{"vocab_size": 1024, "norm": "layernorm", "optimizer": "adam_variant", "beta1": 0.95, "dataset": "wikipedia_en"}
Each number is 128 + 32 x the weight over its row's rms, rounded and kept within 0 to 255. Layers, rows and columns count from 0. Numbers have three digits each. The size before them is the row's rms in percent of the matrix's.

# k: layer 10 attention key, 256x256, rms 0.0958, rows 54-78, columns 0-127
# q: layer 10 attention query, 256x256, rms 0.101, rows 55-78, columns 0-127
k54 093:026099075105160118200141103115120183042165164161166184148136104068104124103143145108115114151090174170106090163151162071129190143157152153167152114166077152123116125119126070130113126167140152167125103097120118168077107130146109142082144100114193135119097122157136141170161107148117146125106108135081141114124089140147179083115182114117125121146116081101134110157078067062163109086122
q55 091:127126089137066175057110099133150147137104111110164124093141120200105151161124097117132139111119112164150090191123127089152131118124117093105119131193175147102129071139149093190145121115125123149143154112117125077159131086205173133158110156088055129162105174156157110156108122117135145143171115179111112089134105187150194115062157144141128083189106178116147165153133136147120082134119
k55 092:146133092128150126182142113156121159111106112111122152161121151114124197139118088192121140152142102140158106084162081133126126086032139159147140107101172060167116163122157170089164075132144118113114149097160108061105130152106148112181117145113141137120100145152175120192114147070123103156111162131170157095166114102211120000171150078150106147131148144161135091158073170124146215128120
q56 094:105175091123125129083105142110129033100114164064125085094122143143131149174070113129162135126115144127117093112120104146098137125147165089105087102072122107074093079113124103137146098143105136186113122104126115083223109151182141173151097095118136140160141085153114108170170155100130111121102141170055126165141193158121151106084063143139134174163087137164144131097097193096135124144108
k56 100:112087130082132136140183139094186140145162111087199159170158163117065150154109113164115130132114128132108088141101078093092103128130070106108137169074097139166083118136125134144036136169161120147101142108134153134092163055109172119079154118168142171169036168170165079179103063127108177169088122121153159157140076177159239087125152129127128142149129136125175159149105111098085100121148
q57 087:121077106139096116132145216161183073142122094128110218130154091150149130172134123140155132093148144158177150106119049101161140204132083118104205083110153132140074071067080141119122127152115170086068152060110140115149092095149141135097112078142109115166107080112176116105133066148122099145126164086090170094092135146189189162136084136155091140109125154125192137137092189095096141112131
k57 100:130145094130110105141124079114121139117148108164062165134188180136142120092085129104141132108119189097097133071081115150105119135152145121084149145145087105136142143073086118150089147103162046130114134098220200108091097069131173137125132139158184094133173155097182142093203127127128173114144152110194142152124116127157164115157124105090138076111120092116095163129136149128127110151166
q58 093:141163166160128063175144190088111099162099052134093110118141086121085118141087039108115163126111144146096132128154185126035093069166112110152104172092129160184113158078115135100074129185089089102150136185130158172142066147145086051134113083119119148127103086126095125151148141096160143120168177132149125179138122166150121082097128130175110096172156109097132169129158113195120101156113
k58 099:119154142097109141104151098188093122187173142137123121118111144145150113118156184139153193101130128099143127085207127075114154110118167129162116139169161143081091076117185119123099092155130139142092136107105118129149136182111185154138108134129107183136119097110127117148146105135122146137144101120123085093124076183186108062149143156154224081132176120114115147093116101123045143154154
q59 088:104077128153112114190097127106165106098133135175083052130113148143093146113046081089084149110095069163133117121092149141099116118130097131135150154122173073119071072076122095156084173169165086111118174129114124130112092100130149112147078127125123128133075118068134125126105152121076091149139112139157111073104196153170185154114092140139208163148178110136106144122042145085093133154150
k59 092:090121166094104090125153107099140136093095094140133133098126207145151137135131135121124145157133172037178121114148209125154137136112130109130107117154167158166075177149127125109159145165151116163136152121121181083105168198137190056201097139122148124125183109106138142136145097110112148180152137147097091092113086109184130084122105096216124124123134104104108120109163160098184189184121
q60 090:173196140123165133221093158086142179121122094109177137105158131096112078100130117181143081111154161101141136147140142107118177180143160180116141119147099159175142164107158150118111081095135147120128121116114139158133146065173131176130165131136162152112136115198109126126163152133131159157140089095131139167163097165077089069075156082080189099102137142103151116131136062124076116104139
k60 100:154151184146130139151142108117081096142187175119173091137119052101124161136136113150115180158114098156175118129090080144147097163104127083130136103149119144107120116103122114142227112105082126099129084151147068099183116203111079158125149106124125156143182135154119096117143164125141129094117182097086139125162184165124035202142171185137204115116169119141160126064153154182141119090090
q61 087:171128110137136169158141082108086076125164186151160089158152098140135133112129122132118139163123059150061132138153112123153145164064138107110081097097118152118153151159196096151122126150200211153138071113163134115112157120151152148128051136108153068158118103115114132110108193115119149120118119178166130141112153167064135234148137139070102071173108102157083129110120137128112115119119
k61 093:202096088126162154154164182203119103155127119141084140078095178125170174087167198100141117143119079055144130143123165135105142128110114136106095164134144079122123093139114122100136106095179141134156095127060146097127172138095167109187140078106031140114135123105060167155138106132093084148128159070140110079077127087104162148125134092107185101148138177165177097143155112149138106124116
q62 100:131099128171137145119142056134175111145138124110077094098174146162137129094095163113145090148148040055100087113089112143075097162088164060092129095151088170072078168151135122154149118095156219152163146095120148137145093090138099141167081174123097164116103148108137150130152123130097120127126168167116157142104154156157209123125105100116106106131164132149113105160091164106108179124124
k62 101:157117127071113108128175104113131073155095094099196195161140128108101104099099159118141138178182127140193091106135188114109097140114145148171202081140151147120102101127150119100123125109102117147093181124073160093086167145151196098151135093107111150139112129138176093138102095141114187127137168112139175100159087122140153094077156034108143094111151099156128098193172152122186150138098
q63 094:105119124124065138057126149119096138131141164147092101143121164112068174142135117158111138149124077078104144093131203141157122075172123138177113152204089125116141140138114061084205129115175159137093111160167142128088077184138146094134100156173114156138095141144172181120088084153155163099095140145206130135116126165105148135122174120156165058114138109107129113168190163197102128177127
k63 088:116152109135140171157103126125107086128157054135140114120115109088130080126155144108123107098194139201118158117110102094149125097112100203169193155092163151133151091196114093143052041135177162141134114096049076138101167177135140142127082094121099153159173139125149175091146145116102119179073099116162140161130117141064111125055161101147118142148109109141153124115145150176104123153157
q64 080:130107091149160106122130130142100107095158173135082141152155123112095201116139157086096101131127098104080152209105122119150167109118096166170106155096088070142127109154113099132099129088129137158110128088155178172068162129155110099096134155176147099119091094108099130154129156175137118158084168135173112126123045083149152103090093149105141150115121111112150101104138089125185170154149
k64 099:134133084146109172086114135161159136200149100134123110147086108174103157090103138125176130089093093119091116125080122114070129128132118126172090171114136105107185115129150087117136147119109179126179108149028174135118098112081119136143146142139076103164158155184091048121105174151120071093155135130131116103101197126007188198135153145114114136144115164127175143130147164115089063146172
q65 092:160126109136150183054162091136113162111139114089152174104123093200155142087172128150132111143150175063069087111156078114065121123112115114112161137097104122057130151128163162141119098092121205143109143105118124189130120117125126125087193122099137109111127146115125131054155109174186147122108132177133178166139086112154134104116150082130101109103133111061096120161194098196138146093113
k65 091:147119108122119139080130136170138145169189153178117194082118104110065117072132150161141155077115078147135154071129088138149109152145158137121204138154084081044151093129172083147171156130098165114154096130070104185169076164138106172108158137128200160114121138134167099135108058151174157109156135160132133130141140134121107093133177106067110096124095163080115090151095148180067098106092
q66 094:113156116132178134159057135158105115102167076168128182111186113069089132128135160202107110171103168082194171050135195101156152154152095161116145143162150133173139150122119111103062129118139158160169138183148160190155105079122153051106185124138175164133149081163117128142137112097180109117096102072101094135098059150215066107107194066093174085108108145089165135120118081154126145140129
k66 094:105114096124105164114174111153113130168180138183114124151134109123114137126141134084117175126125133136133136098111106094102163083125083155133146110136106121033151117120139101156243141140124137106101075157100112106196148150129092140149103117156093114131150131157116175091123130093156151093109138087089134145142197174121071205117161144069152112145133110091111154122116145157063150108149
q67 093:143094101122137159174096112113170177167090072131096176128198127139162143147157125104094159140129145091160158128114123124107176086107117097082190099187156142155141156172126165155140104091161150102156125143111152145096136163189157138171122119110119093066100112147098126141140117143111121183095131094150138138128087102137051113107144160160126088192162137123120197145088130115134115088074
k67 101:126157168159097097148125105130093085136073101158151102146140151147144142132085129133169096133158162098149118172082153142103150174104194158128134152117133139127171113102165083139120124130019161092108157147108097086151110135131094156141164109098145048088103129106107088099134083127083131094124140106162116108144203118180096158135117145095132152101130157174120123120163136113203143079137
q68 088:080086106167116136133123153091142133159115064134108125162088084129151114158120077103078132152162123215143109094167110096039034104126206171148153145057180120158133128076094123068086130184172126064148145116106161120097085154139126104194099123102118087163102097060130161123145071095128148127194180137154165144119162099093142146172112189155107147152147069171157153159124199121101130161178
k68 090:098154114099119117058127085179115119080155128116130156140136189149199089104129155118173121178121212103162158080130179092118139143150188117139097145131168108092095098120092132121038086157186079208103151101133199115139148173147149136106097117137125115146148121113117162131146137166086147189125120085126125148113092120190121116138101112152192058143135143121115115083115081084189113153153
q69 096:080108177128138115161165142122115135154169102168128182148123152092098119126079158157145105119123157160163122136122173124165150119123103087155098108153104190113078099124114121148084155148127089137125139114133176144112132186088123147121113132101088151109098176185159136152114163114145133167130102075061173050138054155125126055098112109124145080103131165126165134146109038116140098110171
k69 092:106120108145198148124107139134107162119109143148168094106153128098126141128106075147074124124091096082128143099195088199119098158145157136137148122116122137156129204114080114121166175152147119156160149156124142134178128114141149114142133131141127113162115170167107126113095155159169091080204232137165114131158150130145170157123122037062102120150065111123123144154139098150079151119107
q70 094:101198130099146100163137158123103144129153181170128094147087165103082166128107021106123117076069138115137134057119163112148143094172137175126131157108163085167102103121150055156118118129170123138127159098131128135141096113100173154119091130128192116136130098179126112132123146124170144119098085115137125128125160169135098123110138117121170100119160105126070136111097113121100090116116
k70 093:135106099140124140146166143149121187127135125166145081063095158129106118131131094152057113082167129123131075110092097106133138167130056116155197163122124131171102153132145128124088196189167156115161148152101083131118168147112117127171124128135128143089158118121114174143108112120096133138092132134133135116115121093152101102116097140144122165122130093086181130130121165164111121164116
q71 099:156123134143139112125153096170144231145088056135111211135131080147158091114169245135098154133137147162118146192135134115123120147086096141154213144153163127193159174145115191104161135105118158116144154119151143145089166111134103110109164159132103110060162143120121106125113109158113123136141147103152123108138042088163134085175202129144112074094117165116175083154108115107162150126111
k71 106:084171086171115132180133114149105122139126157118079148151083103141123125098098085065167142147076114131164102185117137138126103097152157121143101129159156107075195145110101148110142190060081092102112107160094143110137081152158119131152138208083117049122142096119140166114159202172184148096128141082138148122115165125072089142153137118065106100100117170156098148170123167106153127104096
q72 098:138088141085125130171137108149127217087123063145119202080196116129169157106137161135107155139152141133150145119102166119143106148082067109117180118155139171144130154126151139144132142097158092102146185112090123167087145106103192108104117110148110112063116117113146116126114077112135157177061093080136154064099058101167087167181157159174183078079126124104180100192098117075128076090148
k72 105:094130160158098140071120106127183097118121150110115111136193123123166087111062094132152113156157101122125197091100130138036151147155122129097086144129124136067149106067099117154186087158140117137172155158095168163151102157123117135183117130135183082174151142124137130057161113117124102111128174088121112145107214189100084155140094119130124122136104143137101116099154171186121156140147
q73 090:119126110087086159097101109093091102101179148136107066178161147122139141107143092107127109101116166160115164072144100179084098156111128146153132137109116155052141129132112140163161104167173135175119142137101106149117199144121142123118139085114143119124090162159075227125073161126133134143139148146184163100115157119083149151094125109122078157115180089124108138138127067250154143134157
k73 099:149126117131165112136105126153102116107138128152122149102137137131169125127181134093101062097130085111123156146163093075159173179135127147142184146143058131129114131177189051122101124166151150131174119157126090131130155127177095125072186093138133166037110202134099122099148072134100137147180069142116162167117107074118162084109096122151113113177073122147142146168161077116178136139177
q74 095:181141127162142101166126157138187173193148115078106135143144086140106123135123169161168151105118189102097135136163117136102158127150123141176090084134108158121086115068106188096170086143106159074084120112124160118077128131080116195113159116141148180088107099171092102137146128166116161136116165147120179166179099119074163092116132130133094111119219128115127109109139147119053147139106
k74 095:142169095178117095159109111129068156102138107120142119117124034086099114137095120142173147105038161160115098157108120178141085116141192134076170108109109188121139124108121112170122200068141133095089108091125075102132109135106147149115106094102191178163107169146126090164152177115156157103152144063166150116157152137120120112090157179097167094118132166145099126087126098143086070122059
q75 086:119096122150123107117107104151153156182109149122037087089140147125084157057093120131105142153140078104086127184092123128173143115171078098122098142144086086105101121143131109135128162078099086177156146202150150159119152060156119114149098146131140189123110152114129131170136199162065110148061166168178089054121152163130152093158112157094085140109094090116180106115211132123117104115097
k75 084:115042150112112116079163110147115191152133117066100184141100082109098065154170119149112100131147153127159085165168135125075112120128153133201177094102116139122116122138156115141151144138135206157099140092097129154124165153097159111104139160145142112199177090142177208126118096076108140140130140218133138149120115098070119080090158153188111139165084090149110159113161153103069172164074
q76 151:104125107127151205096154131128103141133065146111150115113136133152100105107099091120123102167176091135177080123133123147127142101113202077091066187100152104086139141150119124150161110105128153172152132148104111088118168112099097147137081092084101117174128165081136138137110097161110109056169139132143121183125204136077179148071155101104093106142104156162152180136191149139133157129136
k76 114:047126107136155091136106127125086132065093137083124155113122154080149153116163145101143118103142152176155126177189133133215140109135170141090103085138103110102128178125148126119167100105122155124145110120170085137135098157173159117104140046088118140152106082111100186158087126104111142177099095129131105110073068156173096124134199116100135111134168151162097090162098057139130142106056
q77 089:072100093103123129111143159144124098163193155179107194130132151160133147124140119168144153144088122131151110103128094132194137111115111067127078104172156105087074052140097034166064157161119123135126145089146142155111144180132146177081114115141116075105142129108114087124106111136119134123110129128128156056119071031175113095158129122182096101191114150106083114117087121099174080138109
k77 092:112148086132192134092133191115147154148100116133152146115150128047131147125104083131137090122137104087099115102159139154109139153121107149048159183117099091122125168095114131166146207161123161126139128143123136179120046070142141120144124163160175088136099161121113107134095101128195147108177140129168091066067181121148197110092168092090057123131072147147074112116123108114080172108112
q78 111:155079100139110143153136168161175058123124096131125132113197094160097146126161160080106076129134118099146082189051137102064161163164124094130084104117097122135117104167111115118109125061129108112127223138136131143157121062170133119183099121126113108123077138129055146167132117142109118138079171132159096100140135120109136161149145166155119145168125108117171163131144095152150129106127
k78 107:158166160141083115097142087129159180122118101124084174141134150133115137074115160120138120135117119144136123124072112082054169149145168130152130201188071153113137133084160070082128095139123154151149150122129180063104123083137133160094155139140142073140121135161089118092162153154058076074115180116123170099153156131124110143198124121125097111105119141142120103145127128139138104113167